Part of a small language model's weights.
Architecture: RMSNorm before each block, rotary positions, biases on query, key and value.
Training: a variant of Adam for these matrices, 675M tokens, 5147 steps.
Each number is 128 + 24 x the weight over its row's rms, rounded and kept within 0 to 255. Layers, rows and columns count from 0. Numbers have three digits each. The size before them is the row's rms in percent of the matrix's.

# layer 7 attention key, 256x512, rms 0.049, rows 153-160, columns 256-383
096:147097171121128103158160152139108103133155134134155141124081112136175151125130086091144101114132115143131145111118123162103089148124145151138126163162147108107126137129126111126152148121104117097145148145124109136171180139104115167109130128152168138141148140154138159158136118123141113107108102104148125103142116097138109145158151092121189120111169132105144151077138130139096117157097
088:125135117118122118140136094162131112159141124088115136143101136145156084145090119126135142092103170129114126145090183167147112103108144102083131137131113125152074106105142166159097133161126155169181159157117152155158088122125124107100123090135093163143090113127117092152146141127097133110109144162134115117107181110125174119138112121157137100105120134130100124140096125110128128160122
107:144108109102100095114154108134143116154138157063130110089186087094096155136099119168112161164162127098190077094144124116123130124117118120088162134120151092130134146119134138142123119134142136096098165137128117112069089137137113142113115143134136137117130113109088141096085143091136095098163116117178160118131111137158140141127172093130138154157166142148153146148137127124142117126134
089:089147106124126154141156151104135140161160114151090124148127165160107148121142126105091093082108138083132124088123135163109176119114149174174128141178143151087118097148153104170125182133126163126149141085161149149141155125100090116099109100117081163122100135132150129127129128163114122121112112118097121089169143128106141149152172125148170117129156143109088158125137106107130140122129
107:154112132138166136146078108097110084138132090141092113141110116132151091130128137123146152129149151121120087105126125127125151096131109140108159142113146128159154154095120111119124166165106128109106137165122132093130123109103132173150138107146134129127166078127148081102106139123132124147116102103108150123127120081138163144191142146136101146135164153128139144141149103089159138121098
105:139133152142178108118116086117128136125115111121079116139122138142157087109111166077119138157165127123128141112158102113134162135110164112152148132113087110135130107135121146103154155148129125099101104126106149116112147137167139144150150111113130139133141106146142153117128118139104152125102101144151136124112099091105168122148130117110140122112098134142136117103126099116104121108115
090:134144089115128116156145119161129143135139089146145101109159132151115113099145093107149165128169106156095133118157109108163159149096150139090157109129146132121105105137132129113121083163156130101141117129134128093154106133112139140162145138121161101092130168111147133144119162110095098103118118094146166158141076125111142183140124169105137139128148080177139112142121122150155153095166
095:105127128112148115147160142166133159160159140085132146134153149141132139119100100138092126141166164142120127145155130106111148163092101135127168150113092126161167131157119120090118079136129127116116107083129129130095142179116143067142095123127137131102154162139103134155116162146096158130118098128155173183092140172105099132134113138161102159156120150105086118143126160126132104121100
# layer 7 attention query, 512x512, rms 0.0504, rows 282-288,346-352, columns 256-383
098:118123178108125130111121114113108142133117124155100091116135102137126117086142123147140128149149184155077126111134102164159098169146117104106101165129094110085097136084170182139109139135127185118090154157127142131094119144143162146159116144128118082102081147129126113120089151100134146151152135153154137107129162112148142104169113112161142105118124133169117126136103131120128137136142
102:125137145096112150123162127116101102109143083116152123131122142150117156095138165119099107100123148138104138152128151126132156119142117143112082192093148160094132178141140130129109153134113141147136191086126143156088119123146130140133177130140126113076110093148105147119137198133104152110113095094151114154159103130156146134098112120136165141091139145084152132120111141125097100108120
107:136107078151108118148150119133125165139133131131085100120095118141105136085114138141156117103156142133124145089190148159120131085153109165119150106142168149096135151151143127130130125123140129162087114132136153169130119104112145116098134146145087115173124133167153140130121111159127151095132124102129143090133153148094118108116069073189139169153136163137112155115133141131103139158154
095:139118163120144096140123136158132074126111111150171140105127137128133137111105099170182156154116146082146126141136078123161104163109131112129090105149137116101150153139093146166130114139079149074163139146182143087155121114124162100130121139116123127117134102090120116100115106093172132131122096119121108138182149130169127112082134176122131156094178099115087070125089135132152116140115
097:150165119122144117140089114154090093152143131130133128118116097147126126087158154157131127090128090141127178160078107122153126140159098096098103143091122115082099093171119131198145106101148145102148118100141129127126130110155179121160155167116128151102098115147130127143135124131124107175163155081138135124167116159150124157106132122131140145127118102107129097114116134135142090128142
104:114138112162127144152124141173140121167094142143134121117142157119159110118136151115167094142142105144128092098099171153135114135078106153123142116126107124119114108133136125146141140098099113122182127176118130127135112139164133116102111111110151175170087118115128156138127142139121131158144086090138105157152119116166129182152167187146136151145160093121120090087161124150112147121136
116:141110122161164166136105123202150156159082124166111112152106108125145111138152094131086121142088163156144107163095149131166116144097126123142114147121127071161138134098122174077128147091092117155150126175122144134142133207136126127135147132104132124125085089128127127132099128135163112121127114130133143129146112117171121129139138116139106123134132138094118161091089106105125135203147
099:119123131153143082142110113140131129134144131139143111136173122140168123165162101127135156154126120153133139136144143134150149120141116156111136145100152090163082126111141111170131138178120130108104127139149170102113157103137117104088153138094088163062118129140097121111114111114125147103157120160100136106124116101101138108139106099098173147149123150132133140078108120090106129128131
099:102110112103149179132154114157161143105121094156145141107156121093156110173091141111087140160133148136133125124100164167124127135149112170099121118131101103157147122101111140176112124169144144115097169153122153181142101157138129105147188145125125175098135124115108145119088150152149108109120135125116142136157133128147091150113166163090119159136110160114129137137117107156129125145129
087:135130140133124100111189147138149114138122107183170130144134123146153115109127079137133111137137162122112132131107133099126114100148106097125102159160114125122075155110155134136099133146128121172131111122135148121155134098129107145152146105115121096162155107132121133132129119087161116128145115120131087098130183124124136121133130159167088143132118123126115175133095114135112161085131
090:107153087136140123136160105135091101140171086118140122119167099144119086085154154121152151144109119139176122141137077096170121134125145151080125122094071135127127126134077124168095128164130136130177180115135116159138090116181142113162108105115169125140081127142137159088071136139131145141113128146126119120177091159155133114088108112118163101155166112119118117137086153143111140113106
098:094177091127136135136136173152139098147110162170154105136120134087128102126099158135121094120116106094152074097092143119130161098113127142078120109112121110167142109124095109138142089150104147114175158117120089183159129167143089116137149148147090103117090104099133103105132115189132120152105163093136120140149123169169126179142127152139094108126150148124141107173120126133115135125141
087:160128092147115130144130126106144113110135115143104139158106148127096111154092165143095161141126126136120117127124108148086120133141124155150163142122124152164103154140137085082135134131128138130082115144144130090114134100124143095113124140085177134158159169125113119106083163119102130149134128149143128102091084113086162151142139120136117132134161075182189153122179134110113161100158
091:108082148149136125115116115123110113075134113112121099136075158129158152161095126101132158122165156116138120159121136111094136152112154130198164182151138160169168127114155122114150121131127163163085110130177150158145128179158165097127113108115155107156174112130138144146151137122161136137153103140155127158099115121167116145120148134160117138133097112119144155117140142135114138141148